From a checkpoint of a small transformer trained on Wikipedia: normalized queries and keys, 84M tokens.
Each number is 500 + 50 x the weight over its row's rms, rounded and kept within 0 to 999. Layers, rows and columns count from 0. Numbers have three digits each. The size before them is the row's rms in percent of the matrix's.

# layer 2 MLP up, 256x96, rms 0.0656, rows 0-144, columns 0-95
076:614510461576531553556519443510525476502580651516541524553439453566514568484530544528434493511473486474455464533510510472477478520558432439486495510457622547433449509417499442472456474518582434484437415537504499564519539521508494516523611464499570439512515466446539553455462548463416451603
097:495543578550528597464557419466555547505527510509590422491459520520507497474487559478434479508439569450621449488446575507583505461534567565511490464513671497575495427465547560497531435383541507445459511511511432581593517517538546517489531488476425507481476523486484419474490475517539464505
113:475509469466482513620546469447500410511439564520553550467475493506446514529505504503454490494463458554556513554550506486457575475553465562448500474473430555416544520512412563515395511483589593570467485486506520511413578446574482361491436450486494476633492440554452462480501494520445575523
114:448495507485524492452474523566427400529584456523578452426494531541477429474523556533452486584497444567509459504468527433400510531486514484488460486516483454428525426454428413457403509430530555516518494600462536545573548547412524435449471493385484572550444506587514473469532444461514568467
101:446505496524489469434525511499524532493523494473524532482432525503491508468509414558490510536508407624423432587415581457550532486511470420494446436527420477502589527484447495593517571578486612477523396444502593480447471507487479488395528443402440517512566465445498468420545459516526476511
103:482413449456471487476469540497507522548460598465451502508556490552476529460485571513484618595592519432559489604513494500510530486525446564516480538535508479532432516515472407448457494540511452608524511530503557397607501346432525500513506488494469533410509549512509514416529505412538515431
108:470449446540420554549445482514460526504487491498485401480457548466485439491564507576589526414538544443560519504445484480555408505451533524559513512507492516526469559512528582502488473422459457438561480524505462426492438422435504486560599606595506420457348508465534441494433559462508470488
086:458455484535360569489622451539382536548574545581524491580515472461475484449586443510503471523451406465537473466475565496458516439535463577573445527406487539499489585468512487494405430478526593454465480506566516480421535513492508530468538460491504505523483458522565514556516409557473544533
100:481530490545499459505503482448452522506538489459527497503503523488526421523479544508448523490528516513469564454565579499593455509561414557452475496563470397493545412506380498431521537436489414410491518435480490411573472421456552548557497556433400442483502499342516415448551509498542529531
107:503417594465527564420557532556568511574586463449522524574483536456427510566475513488591590497521550486409489446552467584481493500546549580554518543459487433447462475584463474472577433473474480507485488451512574489449433520474464442515501442615462439522472452538550534575483535522537403490
083:520558459489475490528488437543373599543450437468572473514539484457595487545517495523473414478428523464498507363372419569444513391493484516488559431490462480468428562469425400483460477492546465497444527445534523505559456511456492509492464513513438418534450470561488505488503433525425463516
113:579479428473547504539564486531506464542515485445498452476540481547561568489483508442616594466500438566431543464588483419452542490540498549491483589461511501441545492498531504490563543572492530614409441585537516511576513545489498423426467529471470474435473358456551535572549498434482474481
090:472535546565427571463544434428530544487477589520542527502483623470557457492509497500507611470501460578470506499552462453398542546553519493436530489421505443518510568497430501618524488557580534547570440563549434571436507530476455414500457461554431550487564578546473446472484457480537503525
091:490479510446541432507493557503496426428511448392550607495463571574426530507539519558527526513469424551456528330447546566546463514505393555480541534495447479487407478488469540502557536563552487558432484623496565491470501522474410444510458461515504514489464529473505532553482500500405536542
128:489488578475475413414468570519448493593440472492489519497577561345488478440512575572492477485483590535533553530538423543474522521508471434472489497590516495525540555490567562573394570479520386479528585519523527503547396523479546457525537464541503538498501521518446510416442505550533456451
085:470430515441495523508449555537575501512523432568542480607397478467576459517595459525641441440460492473558458445440522520502447491475515509549426485491494506464463574499456476462433558463545502421418476431629483486485487515543495509463457451566513560578502584493408553513515474538471547560
119:429448466473523428463493452484495501417472490477446446496509530493584491485506493543545466475575515544533518474449378405543504507501468403524460522516448382542589548579524524541436542620407534574487536588545455499489418430440511445466511485474554534485473512506522567486608502507560572552
085:473496559470503478480502432636430414462493548545483553489561559517487438466567495451486481439460428573507532510395463577531474484512503538484497505513566531438518402471482490498570425530569417492518530521511503406533452553565484424539513461523578554577470469414408526567463410552481434534
119:404524457460515471565621605476502518510515529459496394514409516493422547515504546439552503501500562495503511472509534394596497515515531446526466456526536522517559512499496486467665511476405469483539510465473509458508538480487564559473619465528579526513492496451571393565420541560503478502
115:460488472506507441518447535494563442584398470484523595508521521490508502431598475511527531474462570544587487445487539561491514484530494575403438615451496538481475506548575420528550365508522517501447399497476572555509519500527493465577492542532482558569409595498538565506417511508453547516
109:413455514503520464498520549521551570512658470472519424508510380436526469523410506496539444542540525451481444458574487522491508472525434521469505528426529480525605543604541537461408515460472528500509447558500518532494417463484572470449556500560471415474569602532486520422514536504486421579
091:507452465400563447506541586514546548518522490441508429570514459422510566466551486444560481589559466474495471539462466427535530464571501470570433520508605531553488458551599475529552551497444557546569503553499428528475532498500553501406581588485486487539492490602481502654477510535533501492
065:480592510538534519551533465493645413460571527483546550488487525427471486560506493526514428469414483506495504516575549523488515507474458436451553419474454502452517422504499555641484482509492443489477552479434517472494505570456493461483508523566456475603441495480353427479505513550605416549
091:503463562483453542486409523489489549458439484481588443499495491530571528484575567477528453470537532459515512467451524595464531544495527480555470488483442531531456462478521477526409512409593508429515579415577563476604468453500536534467493579481486507506534468573467555376467535384573497379
087:504539571467538466490519432653562505448558500498357483436526512478565514570433475546546500519410483515404509417522589434442525510470466452555472479461459474590465501518540486463483547463513535493500573564469488581516477552510449450487544589510555497614553538530465573521576511552526525498
106:442468502510443435497525539485499372494387481527494521654496522489444586498533527471515589523526496535481452523437517609545557480480473521464462503542499587511488480517492508466541474493505468439490516534440591543509556470512449569525463567474656419487468468485488497474560386533492604459
106:490551487443494523488436431492567547528498520520490530497407620542434504555498440387520535502457519501491504497504576560523459432486484530365530441533460528449479486503498488497460481517589496497469548499548481493568546590467428451429427512492437452530507475622457524462575438561432466358
095:429564504515409495475560417447490521530456468474548457471524536423448453560438519501456423458564499412471512521540460524451498513402480415489513420593502534534471542417549528527499589460606516477495470518505390446507528391495558425555459543530423528469520489583459434548522564451528546520
118:429481550514506407454524505485513475523509523553483591517522517536575486447487423552594478460531441577490448514461478497435552492542488494436368521453422519503501429550528453592472452420524592552450490460506491444427615496409468471534544443487451496652498434473555508483470514543490528484
092:429501534409481468638490407549479421507520548466483591548400577487544514409480518489490505483429423496515578388518474473498522474416484452483470528494614457534510475555538491556552495567536504524415539426451549589403518532468516439496475543590537537441530490527495524486518495467496551515
083:513447484500454390544508525468477529542380434425540439581528517435502490556460446492454529523546457555462480471574469506550456491474489522584507565449433541567425569464493469496539475526579544451572485500437550527417466388595514582503503527564564453506419460621500465469520517515548471529
112:512508506586520532559544535471576587457476515464425530484399440446499516576495512497514554469523477485427453483471523430454561475543412535490623519458450458512457492528457493443542420541447508463561426459562603532528460456566468507447451450572399459466541430478518501527576373511469544475
102:548574454530443506484521437510491433467492607479425539523421471540452580555511519513507547469544517514379578508440520501551468485447523432574493479604429472417525387435520599466520520550550542546496558498517450477547489406534394522518513453511505560503472417517506476544576509563445529446
097:440509530479551506357478567540528480529547442477438489588595544470493419528565508481499440470451543404559569511518443539436413493524565479487501525574516589533464454495475443439469529392582518418502539468567503489555551532580439520536483466448532485533486530411435474479457477422517510567
107:464579510509551409430555454458566591533498382498442488541543518414521491499395503436460525519522508475405463409442473533489468508607472456529430532489502442466453556547538488614530435404447481496555519486518475427523475473449544451425511482560509445538474489557519443411445544461527461528
103:474484420466564417441539463409502484505462398471513551499521533506515484496470540483516476530540370537438417461419591507514476525499493410507517492521521504538562483485471522501529576516500457553469584503442468388505571539475438626496429417501498389540479539450460491456533457424467494606
119:433467611407544528480497508522616570591456495464485405597512537532607435439444496472523573605560514436466439500540547509540476493501481497481523473455509523474575509557553487527545472454448563518541575506517512506519464526445522382478524495553568481479456542442447491533492480400408446506
093:533567506540448513657592472435566496444507590530437498523475504566500523497561516512484520443460487562457481556406555489528545510467507494521564441439495560495475410473627523636541495591489570538454481498446536542424551523518462542513547576512495419542543511552566459527528485551504478498
096:456509546557452538498459465446486516463493481533535466549387404531543396506471447496454485554476500561346544433520472533502546466542487442464446425485476447426550498453506539583427559446564465464447520479562510569465510433442521557528476434507544526465513426534446546404494440402513512574
102:443480568536512526509547471563448479448534491458477544576549607448501420592497424490537592533518566378440444505423417458491462524422589414509468560438529542549398549443471523496564532564439464495559462550447543498407517477538431513479469544508501531568462462502475449516506518553465507507
097:491482466492523470531504574502443568533583505448462502460440426514563500453445517432502503556479586505527477516596468445580543503446563466553560451554517496547446547474464505492490525560498585543454446411510448527523428423533573613484489588501462573460590608557450487465542579565548512558
093:474438410491464444484525533445508497517428413515536585489546484621491446475537566594524435585556494570454452426525530451517515528516458529511500448447541544436563575450476436432390526452533533562519437523438472518466544442497539491476567543455450466401534531500465506441536491426584524573
125:552422458511471532420576533574525571456523435465423542527504491565538390548530465515433485568594467444520553532446527436538566531529496488561593494518561448568518431533487473608461516466471458547482552477530569503499434415493554513491482500458565449485510558530451592460498397476578484564
107:507528535494540431535460449468555449436435482514469596598487553542483497503547507491484537462538529443409458511421466516419414544568456515545484553520525585566585457503523471510541528530577507490430568533547525547415606535504472480524556534444509420479461512630469533423479478610437469486
098:558496479541501524549474550460535491488440456555536561503546497545509543480553619421530459462438544568514482383384419465540489543543500498577517507564460484564538498433430459606522532543458557464518513416503466510499505497601482612477511537481506471537465529458493615514376529452516436480
115:553407499491503580470484454486566580535514581487556521610414457495537495527380489509496512490449466508460512385616525470446465466517507410481523438483534465528421506527503510497434485481589473508521510429604481535521460510483499506417524505534493459381559507400495466424561499436551499569
106:510511526592466445545537478560463510434551555563512460460535505480392607545388487594585459461438548461496490547565440445449515537498482564481495525553481486520424497405468457430560489493496429459503399594501452472524476419511421500440487534484470526496561483484531426458592530533557563524
089:507487528546486508459533595502485406552592410456534480481477529477484474463437465483476480551486494467499532478536451414421585577569480474504429450465515487493541456502405471414547603368462556524454430472490566445415469502434593458501458442530549571479520530476471416451489573507535518558
100:469542587447526575504467489359417520454531496504530611490490502644567453503431505476575539406388485404479504440425504532382540496511508500465515487545500490449576531441514448520435598530501449504513466427539480455493515529541508519504441454554502538533424530476557478498511507543469474538
100:537557579575449556493537476462563533473547547551519493624478503460536498424641556585530480524495543454470510496500492510599537529508535560543497438586507575456419578493486561542503547510488514461471509432498434627529527437560586544510520455539484483525520527469451565448516601443553462512
105:553487563571447428444533488430461495553425530541496532489564423541547460423473479548518452572548456590564490514489481447420557507541558423423431473487466412451474448481480514447531497382522568483477572495473473510439542405416558514491441452519435495526569478500484517576558447527463590548
105:573421467479469544478518433600432415463554626533518570434494581462530424523437522511526580443410456576499466543545500525481521491524446500583473539565490555535521419496451459535488574371434489558432505548473535441481457475405451439514481540518512488474490423485501491500447430530530482481
106:497425488549475542541535554542481476476481428557468608492532584455409428590549460469521451507494526593537593484503495494477496540551465581528488539461396390538533550471531456473513604482426545490556425527435441496458490455459457402557537468488496455493450489431543473469543491590549569540
109:462464496475485475499497406449499616547459491422448392484448532434477488509489388544573556558564501493409423445490534502516516488513511407507492505455639475531519640546499528553523485476479428539598496497523500513537547473458541594508550449513519578472517525548525499529619477467509496539
099:490518471499443511472526479569517446476521474598617468440614636459452504555496528475519379466508449539513557536447452383530523449546514522533504543492483488454481494409503542567436480503505495560497458604523482532583491408483435458460411450433528586537440520518507575486473449488522493502
098:535518526575520448497510411471507517462512464509555546491446489449510553487511455492419502477533525397495449530563528555478534485476423533485458479507505530566552499554533488479576446527463506483499427430354544576387373394492541632532434514510495462442529503458566456439516605524514506484
091:539531526542521554483489506452550598544499505421418473493547485511491403529561513474570577483492492477609490522463449485587468492453529508569550499553370411523511500534369449449578532476477577520498511490453460478440447423510548542573422538563440579457519535534578501517531557556461478457
095:605467502508541510570528499538615470543529475529485513448574599567522466435435510447396459393521591458556448593507463449557491469521442560482542537498517422509404443500458478464501390492504499526447416553478558555542438472425449459542430533496475572539478506512479481512446470495559530525
119:472539497526516586541584564379579483507524425502401558588503496518526479490599486492519482483524521509449503552515497531546554503422576463510565323431554488515479555544512535504438466538433515523413548437395475541484479476502548490437569520477523488522566573557571509527532503547516489441
099:457480515531388571450522381554482559528599502530511489553478468540528506431573464557540475540438501402579429471482491533490500472527504452566451567523595543543548587489485520409476478519422457326472480459546534554502475456583512547472560526570525448472470532466465495491485460487506533543
091:506455415475534419498532507403462461460533605477491446475481463474560466447543475532474444560515531540544579648568521489512524505447529467555500520520558562406457496545535420487534476554470408517537475549430612510548504493488513560553496492398490383449490604469552489444472559511494497477
087:632509526440486509541455426458523492537490491626489512449525534480510495393478432406536513408446495473528498547428513487478472473514570531416545528509544565575530462428505473510617410445600468450515523536519500447424500552558497460506521491567531488567502459513574455509481398504410464531
080:561523464524590492564603442443576509400566468465550526520454516569537508575458530578475514561565418585489621529509526497510535502441506565535602409495562432445407541619409486528540511546447522551440497516480534518502471467496552513509485490524481469565444463477455489545510538490489477562
087:376443574508560532418488526553503485514385491515581518393573500489565507487460455575492532544502507550498479438574440497465485471468604469463507561480520482472511532526491539469425482423471491534524474513586508512565501518492496422464405377531421527418456564444408587487502527469517463462
104:430446527423467464403572526458488523470422467498502508512480492526601438463547493542510514607544433483548429475535493422520572497619434566491523575456507500441544479572539474480529481491437434509537473490504551541562533478552573419536553501495503476516434525461543567551534570423649491536
092:469537524536488492492443495522554513444492523589435432536478522505443418549541484518502523465400476510451575553470562523451511491466544570478509475454450429578409478463551472568468512470621539519451621531502557449429483480460465436424453441438452531562538548547465500433550453560441509374
072:610477501406478384504496485580486484521453546468529590485488421460590505499477450542606468476583419518475481534455489598482509518392510484469588550422442427516538470534479539450506458574547580570533451599582494449495451480532516467543504465494465502525517529492427507430568488488529557505
123:547561466535527567615470622453512495372418531552515504519468412498483479573524535493441609498508565469563525578549474491497505494517493523409567491480441498470489546558484582369503520514518505480526484532495525524517512486526493468494420488572459487426543619492535458535404579443486471449
106:566487562513503466488514518496570508549565451476479407528577493461525446490502564522502546490458589482485447440490444528545458437539579454483516546509560472565498494510428562468572471448494445418435501543493495505505519399559565481524607556517419410376485508442496442500403584380499511485
110:530524439530536400560511489507553482498406512480488547525511549469580449486579488554508464524511375692555493568565390509513533532529479511471486586495445486514504523452459490534460498420488563583517537489512563444482503454452514454550519528419468477528489551511513525504522578416569431418
105:503603475481474421465508468494522508532592530447552589587455609499504477535604500507445467440447424372547495490400499553562486507481455544460494534478542460515494503504504490448572577480512442456491567426542529447381533457509482482491438448457567449559444423483461577459486465466447530504
099:566637564488509496536589501551424412480535479540449512503493426556517497465508483455572449582552522442523443569524420398471493469431446406536484482533514507387470479503522459550522567558542487520567595506538458476440509437476501518496454597479522509492457562533551408496512432488438516571
106:473435452425429483438535481447602523503511437508472464596435458489612512473511546540546462550467495491563509391472579483521531529585483626547508557452450418448467455537536446472555460558446456487516516517555514560600525532571525459476473542499517493537437486422434543480530517454566595475
104:519520517572491551515497535570543570490453476518508562489428444596400586532477604539517430478421580517524473460439542459455531510595525466487552548504383527525540539471552456470630395504488476525520492572426528472493437481536440489516512465571469464536523521509381490518533434549461548480
082:594557486501476507539468400436485444547412533570476485439514420438502483541523404473527538443451486517535454487434502449438503496487477546527498461555532545520490512488506560534476483560528402394530543448488479450341482556514494535486481501457647440504496521419493505510565564434452403515
115:542489499556577503472535524503476425477436575500442586471539508442506512508478459522542466435526459622437555470528383408474558514596529468482461472429529493555568540562480526542505477507505601562514483429518569526488586445533541407504502453507630480486486562443522484480472577557462432557
097:535420488441504450447511589553483446577514440423563546444529549478504474518438595412484440465522516556550570410535493483515538551447439495443547589516565484486427548479457465482507495460418415558469438510434472587543429459515562492589462558504480480469541495517524573566392560499492476483
086:499484604517592477404567574483507450529516496516444511480516434529487521422551546492548394521451499595504406479455520432474535573361655532487485467548553555526493507517494484532445509450474484471516506509477508576480477453441478515488591463513493561515569480507458473460362531534529464452
116:473578393562469420572482486447432443477441414485486569549528532469584541510446460537484466399459548448503481488577448486466482478400548477382486420542396470460565527511459580554470538569458516455529473530521515421429419511473478524582414530544503497478497552501536509466440474512462511521
099:456473483569520428535505539530500516414510569458502495464458419485433531496568491495430370501471497402555477550471439439517497509476517439460587529439551447545557418492444553480481447498465564391502557476433521616530418517512486605547522430483476503481509526405433573467488514474522427537
104:526522439519537485467460423504521557403520576528643480534488475595516428552453393518389453446482565405437520478508540583473538481495529433436500438519527441471456524465514503487488512422503488502485509522457532470471459411482499532562427536564459483551515594455393523451529428484504538571
093:500477549515464438508477480576499549535507496513487450504422447427451504503496547455556419498490528470454436585463586546552554503539526506512514477528523506585455542523483587497502537585492479370372445509611428621584494474558464569480495547495520496557566512466471516367471487513527544452
086:493578493444450494527509488420411473488442479574419488498566472497502396558530424538430451496514468431483516453421442557493472521523546462482480452507513513506569592547449470539425512476499453470542546450491470456495599546442515536494491374452599508498535569521421547437527500553372424549
101:538568617474518502437529598517562481483572566458510463466554412531431447518504536476475560581505434484487496517550427483455564509603479484568477529443574423529425489550603410514528574424508534502498595494566487524491523518547591551409496489539545555465524456559482504545512483422535483525
128:473442596517659558534517499513523468574553523466443492464556452516557568413483491460586473471514420559523482473606541483527500503544516507531530577395522515516553534516430485516509508561365560503495490443554504621552521595488494516480572483465572473470498452419528553520490469508499459451
112:528434544462507472513471468542513545578500567512482557494454591437427506442468459472481446468508569440546436486532512597568417509509585604460516488440491410531583443591439541502553518574443461444455554519496509536451555587447518484543572513588540524480447537533520534456424469590517445538
101:554432504487523451538482566424476512598500553473562462553527490494461483572609547492512497587464473491488441575484518430467482550360491483541528594482541579473479401494576537499494539525458454523408513498439475523486502502466486618513551527411538528400461407429558512525516470497502469419
080:522495506489460482503514561493484433534586490469506541552611498496456494523479536519602626555490458505561581462518438445533554485554569565494445578563503432527513520449450521473424582443475544578440563474512460477491517502465523551488567591413449566430486535575412495548517418542457573535
115:500506398464556429492525506478523427512471489416572483520401490604527561460477511463474540549592470506452505563520590423446517526390519482483531456482529450480554522518408581440517485579486569590469482468388560469498524478407471497535555542433530530419496588559530542531548544484518509465
091:390538533519493513486458441401638478447478537467540471479505549483492429498476476527504531499507391494397492494470443487484514462447448377493562439537479479532524530372448482499471561526547575485562445520518516504479526510529519447432387449528476553461545523463432450537585527407442457557
088:501480462464561423512491607492455478499475499573452566538514466562570382466565564535508480631521498586426437491490498552527442550523509448421496471527490437448540499516508486465537546552476455578552523515506444507513514483453545584542627417443628486463553465512521572488450488492474459435
102:552535395446467499578493530578459529506493591470488409525506572483455508551514476468551439551467435469495650513580565462521503524449398603523484442477468504495457428542507530514464596543459604519482467464483501444556504501399455495473528599459509533470521487511556540410525436492474515561
098:472462465504469504507519502514579519523556533476586499523431492546552602427508614519466470473503451613507497527609533508498522492516478553522450514500513464551441554452428408519458489532563554541464526467451532547555590437560527457536420471541507557490569473472511527432525630422640506519
103:467456439538406548483484563387501567495517515501498529407438513418478505508436395416534526549473498553441397419438449494453455497450429536512481543487475491581447532476536381521562492425474538455521502551495505457467478458480493566575593468559409450573439517427488455513496498461452511514
113:531547424529417567590420440431441580505411449542540513576465463517502471488489434398451509464491439400543494421403415540489447493523441434467515473507457520531556479494604465535542482493515462544487456478526481430409478492498478495515535522514435373504467471552479485490480404468419517535
096:430533606490519407460528553491560520508492503418463601467483517598458516470362478578585520554476495589612543437482465475514515497451457472413481409559448498528494464555498475436482579485520512536524526479445560433522554499503485577469526477455555491449580545460522440471540528500508404530
095:534455448540538512535600565575444509422518492491480485584523481573426474515509566489478473571515547502475473501539543445485528563511511492571495464457489492460491578518497546345462543521483596469559420429485547562519399502405588578479575533489578559490506534589584466475524530433516474485
098:500444569548531462415495472475431417488482547537526586488531579426459547592521554551410538411437543562539537517442502492493535504442519406476515489559482548470445521451450561453377583464647513506500530477478520460435491497515445460508479453509515537514506500568515476555570443553394512483
080:392439506486458498386446423491405544564427438474491515473591459440449498486532466499499474474451556456414386442561428505483523487544539455516432557525419535516475475501550454501420519398554532490531556466506524484522546504501520477530446408486563522473509455634498550403525452518528471478
090:566430538449529520436502565527537398457564456499490544498402442545433433503501540505493440588524590580461590447442462460429520500535545516569497457554499473436480558483540487503473576453518610517546516553450443534460565501431511545533494614444543464482469498515505510619506523543557568543
095:521510556445452421553520433558415443457424557520454528497493452473477549492558513555546396451486532525565520431488527545604490503464524538500519527491479419507501428493461516557521451553488422457458467480534485534537513520540432480542541460445599479661352440445526485532443442547474522460
112:500486494422524549503540559490488491481503503421470459509512461456481507492440493463565552514453459459529510411497425427611543509471457476448525483488496519511484524631622530481635512562445500526514455500376443465613489409441573527477515524565526562501485459543587477470567470578501562534
092:472616453452460514518501436493448465526397575532563523466456491502505494512374528466562439459459523501508547484594530413561508479514348481450490503561438453520492482449543592439510558464532440479481442493521429336495478430509435497557529431505445477432523490474517465490497514489483543523
117:465524479473479497459516526531501568550442578362515494457489405496394522442485597474588521497541501483525459486492533430563536499548491430617551521570496557584571439497547490522623508509418573569575471446448459435477501486489489552499557526443465482430536495486549438502459542489547473434
106:474444429455516583468454460484454533514506462434493547480447462570474516491644469467514454479565510457489537482462487447472480468500485438591569479444405537483500512488454507536535472544482577591556582529442560400413534528584472489492510431427510472553472579492467479528517444537510335524
109:473520484483492530541406438462436515543510562470474475425479495465508570416557482411500514547561424512581542482455535539526466489434491523364570457495472504498449509481431454547492529596555425579515495447519485577563540543566478570455493487487503548552453466426513422384541514506469498369
095:509520567529492550524527516398418510515551500476407565510392467470458571557481528553462496468493575510452595453585508485623458487532545421614512523522427544471405508517454469441516443490485419423545550407471514531555502399544509467492503454406517569478550491486549499504528499536448518510
085:494513534593500559558447572458538557488405494511544601504568504582489424498503401533470595534535545565547542514507448426424475524519563408458495497573463472457454483428427427545535520418560537491456571523499487460533453540534397478552406474532502529489492454540521481530541448467446559576
092:547501527582530485451503584531468499520393481514420478458537552447500440495360505453605545486582547566403648492455515477521485542524500479495560469576513522495486461485492550464522446383424434473546517529484438490517529428459484584512480502546474506444530476577438470538494494496421503581
097:488515572475516485453586520587462445433585479446489526535410530497523480503549484556470432487554429448475507495462503429564592557465487471524478493518493445538500487642549426559535509513479521463503494527465569562507363483467568486499490477419594447523557498546582592430564469532546569550
085:533521393528508609477449462525496451417476515473510591474483552518505481560448399368517476491463561382524442497480523521441491523477451473398473429525568591532445512525440448531490495356521512510491510535453526498398549544491462453521521450457462412518542485466458525535513516430509478569
095:558462448420461628561413543518513464501513484602539579597563573578476475428576459472434568480522415499566516467454488552491498518510529550517485512464573449481450434415379421471516473525534524503519494531513488467444505529466465404504536491497498469429527550590512491569480499431531543566
096:542442396511494477393428579510419442557496524517536470436504497494502476417516537495574456446481516506582590457455462400524553489474513455469486585521519487571553513459499524466483401423476467441500462495513504524543381555543535456537620433511492460547493554465462615535415520532477517532
097:521503518514550435479600532504589487506568503421503502469490501552548484497480604502601452530549579580522516446572554450550526517487477449438506504528560434370463477492565482549448526573514513503529528485491495627605500499551525567525481571514516589471539637556520524492552551511531557476
100:457449441571475629524440525498580534534418472516458506501504444496493502510409418589571483566427538504444556434488484502473457478535515409465448417425479487534476605514525543458500514437467585476414505442494458528490448574519469460470511523573459492420547469409491458582503515409517561529
108:499588556417396517481475545503453409596489451533435512516578562472473389507452450499499525475451484446499506451475416466531454534520440506472501436506454374508532541461536520486519458449496538578479471534476524446404524456429482427603499568478584471467441447486622493509525458483459561493
092:574533397504506526507481537411481479522568484541464552472525483516493514500491569448563509542392485513583410454535490502501462476534439403467487492551519466521535458374477557581445574538481439459546522472510494444446538511528418659499551461528465516420530517439530503560399527406508482534
084:559480431511567452560575485415561446502435499560461552460465509558532536474424492448398520594589505643544474493492468469429503447527538474455497390503510485451507425504440433450479532521467482497576507480452508499528511485476551603468549460480460537433489494481381436490546584455536543542
093:536502528508567537528527565492477556524407405456474534424494495446559442564393529480570524565503470528581417439529489480465475480449415570464551515532502462517510471551415468518549430565481541595546433435523502421508363500514486454417464450496435497520426511585544465526520544544447461509
102:412484517502528480537511513559442452550469467405451547436520432527478537466474469456528488541505460482509482476498485462503471442402502486522516454482476480496390525517391521575473496616466566589484462369472537541518481524495486485426486481490542550514511495658549480512552405651540457524
107:420542555503454483515487387447457495459491563532465508587583486503532460472571493483470546513498535524544490441474499551423464514495452454520530559590492593571469422383481496518562450431540518419576472503427539507441510492506532506437466509462468390561491526561414470530539444564368545498
117:505426503452467456479456497470450432510483471516556381530506525444521490510396504476542549479495510535533559514541417485466474486581546529613440535544482481480629375411556522541405579511425471549510478455563543500472476532505471449418516531540489440464430453473483435526561518523514484379
084:450490400520453514547535488472542489518500508504506510494483422477502510555578483480522539519473442508438444571505486458378487483475508472527475467503530500583449579472533450422440454493478580549381523460564517517580463572554486435471470471332402545399553507432448584483562530453490507520
116:541436465520447567460487525494541533520543558495432385475490428556535517541534527559470465573493448464407561519470472490514459498432470483594521567578420479420403512381582401531493447489580521494536471586484475425570572503600474568531488484490468530446445465484480467485537519475513518433
108:491418527499500518481483558645426521526468519490431431519508565538534564468540535509541428539503520482454412456469504501476549559469443512569466553536492640462468653518502473454456527475414510529473471571545502561561461476487516451513551523500649549437515480560499504481484476494571451430
109:547506485403521453546497410506519630471514465620603493530546481498461572572515535401488545478423485551492391464529491558518447489583478476417507569491453544520543442549537469518465447439554430483436493446503493521599494541541499515432433465553530553498399426481512418495508492509506484520
093:567505443401444540574482421538472595443465547607495537528474605494519517382553483493522516504462488410559478573535576482574478498555468468558507526556511408553484438461473470502431521450443497505552620462568543529485486510531495427526427578503476514526415509472404475501445453482527507506
113:516536586541513425507435532544503475475453533477521585425543479414581493483494500485562568488505475551422483564469437555417481515570493524447482556481489524577507455454493447503496523460524550622471551569549473575419516596532408390494476481491434440567504496563480480492510416538418427440
098:422530476523458553515488508471532593496532535436539405550518514619568470520496465503537536557480546539501572493558475485423518461571486489476525472485456461440478621396423441442409493438519556493473459458601491516485447484455499510474540451601376471385567464539489520495540462482481454526
094:434470446432531413611494552570508520534488571468446551489513428493453473510373475491435455481457558557474489478578466529526471529490480506414510520430445402543489523531374531414470455539462497545499458382521512513475413463469496384573512530515501555507571450481565418481506487530534520490
098:445455518430452560489481540446538538528490473543480470539401498450506486541471566486569546479523591516529529455468406524444552526531471437490543460520507475505510404397510532422482525510519509547498515397542599568406433514627490486391499434553498472436499490509504487463614548483555547407
099:476529511510503445430501535551355482564399551488497551523528538466511519486503484567522416520539456617439432530561460478492548492478497526488511534508503436459500480525538543519492549501479623518462523465556453545469545476497469461466430403446500520488648449519515662518543436517566446548
097:513470565553499622337544490469529556529544485478561502451573537474535471459465477484473543558528501541445411502510576501416546477544466475498518549476439485508592532570435548568573485540413530447462530416555486521520532521572455550499500448556485430481501576396416562509454496469540447489
092:535583490460484507534415448558498575524415529562506598588495580487504532486626493469484521493555553417510410556463544554581481510539411600537484527481409507509534494512541462539475493505526500496522488474489569482468544572471465505542534573387513502574464418539535553514514388530450452444
144:468534488556600472519574468539507531418463506516447470545495423539534535483558536582456440487494469507470397452565500403572591478537485524469595475478486470501499592563438445478525479522411475518469523444530585512551560535587528494472528411407603478470551483467539537396557519485554477451
102:452474532474560424472546555459496420472514477501544549545477525490525378417500489471472426530512554625443473477589463429509575500504464538419480457484587496425544424518548473566463554494471542584375548523469554543443521503519504411453393453470495505498556520493475544481458468501601509540
093:443468526558482531552420561526480513556497500468499510452500503548510448497433449619531523470527461510552565408411500497384494555511571474459511473514557353464488512465420455455484611502511542497415438491484463527487519511474419441502506449554512440489489389480535479458580406550465582536
103:473511428432530512475527458578606388523486500492413491491572514513541424431561405529529464485575438475367507506450443505414519519468413420548502533502550516510599565522572507502488568525462603554511537553571534467448514498436474521452502483583463453537560492564503572512511485505461536507
108:509513440482461590562493520473548556523577475471506498571529475503516480513596442463512466489483515460459470563448498517401536541507530501468401553424513634468539544532484566499440519472460543490427625512583498437435447522501464451521605539508554440553498411582600467477530455520497579452
109:447515390524417518502505378545481520483477417520577474495410471534490476574512436468476443426431529411462477554472468441434497472507476459548512466526409479517579394465456521476522445512540470508486544519539506486459540550452468503611453517622462487578474455482404504497387479462558507491
106:539451460473484437440445533465476488520435598531574540524387493517458490443466423511526481465512409556541621455530520521451474497508520517496491500541469414450539453520545502487511439598562532440503396559380546528493556599471415536507412458584486460486510506507546499491555516433419538545
093:504605539439503474463506625469532470488561541485544470478586466521384497419486538448471557475422422530390473516592514473487553487522486535507449415480536470468445522595536499593486576464490577508505556490537507493493446549534495590446415529492522550499603425545430471470492505423474520519
099:528518414469494531556482549465404550491466433532513493580492561498543458486541520473521495441570519420556498554414520539482536509490502523486566459501393538440552525537498555560563510551420556486580381411552550556488379471523475556459466563590475420523472508527525516531535417560416530477
088:544503553589468594471489539522561504483466491552474553474489600475463529602531544459494567454529461460550461584551531518448486494582551524461587532518426564462574438432465499508506476600520465398536468533539563487544525525536449483572504387412454483540422509499563543589525484479513452419
093:554545490388456483513551650520558462493543498510501496518463511506488530477531537547577480510390439443536574444513498444453589510554537558504534441530580464502377481512514429453511489553455465429546465495504460464527466500529526506414532605565545482371452468446532488582499521525526558563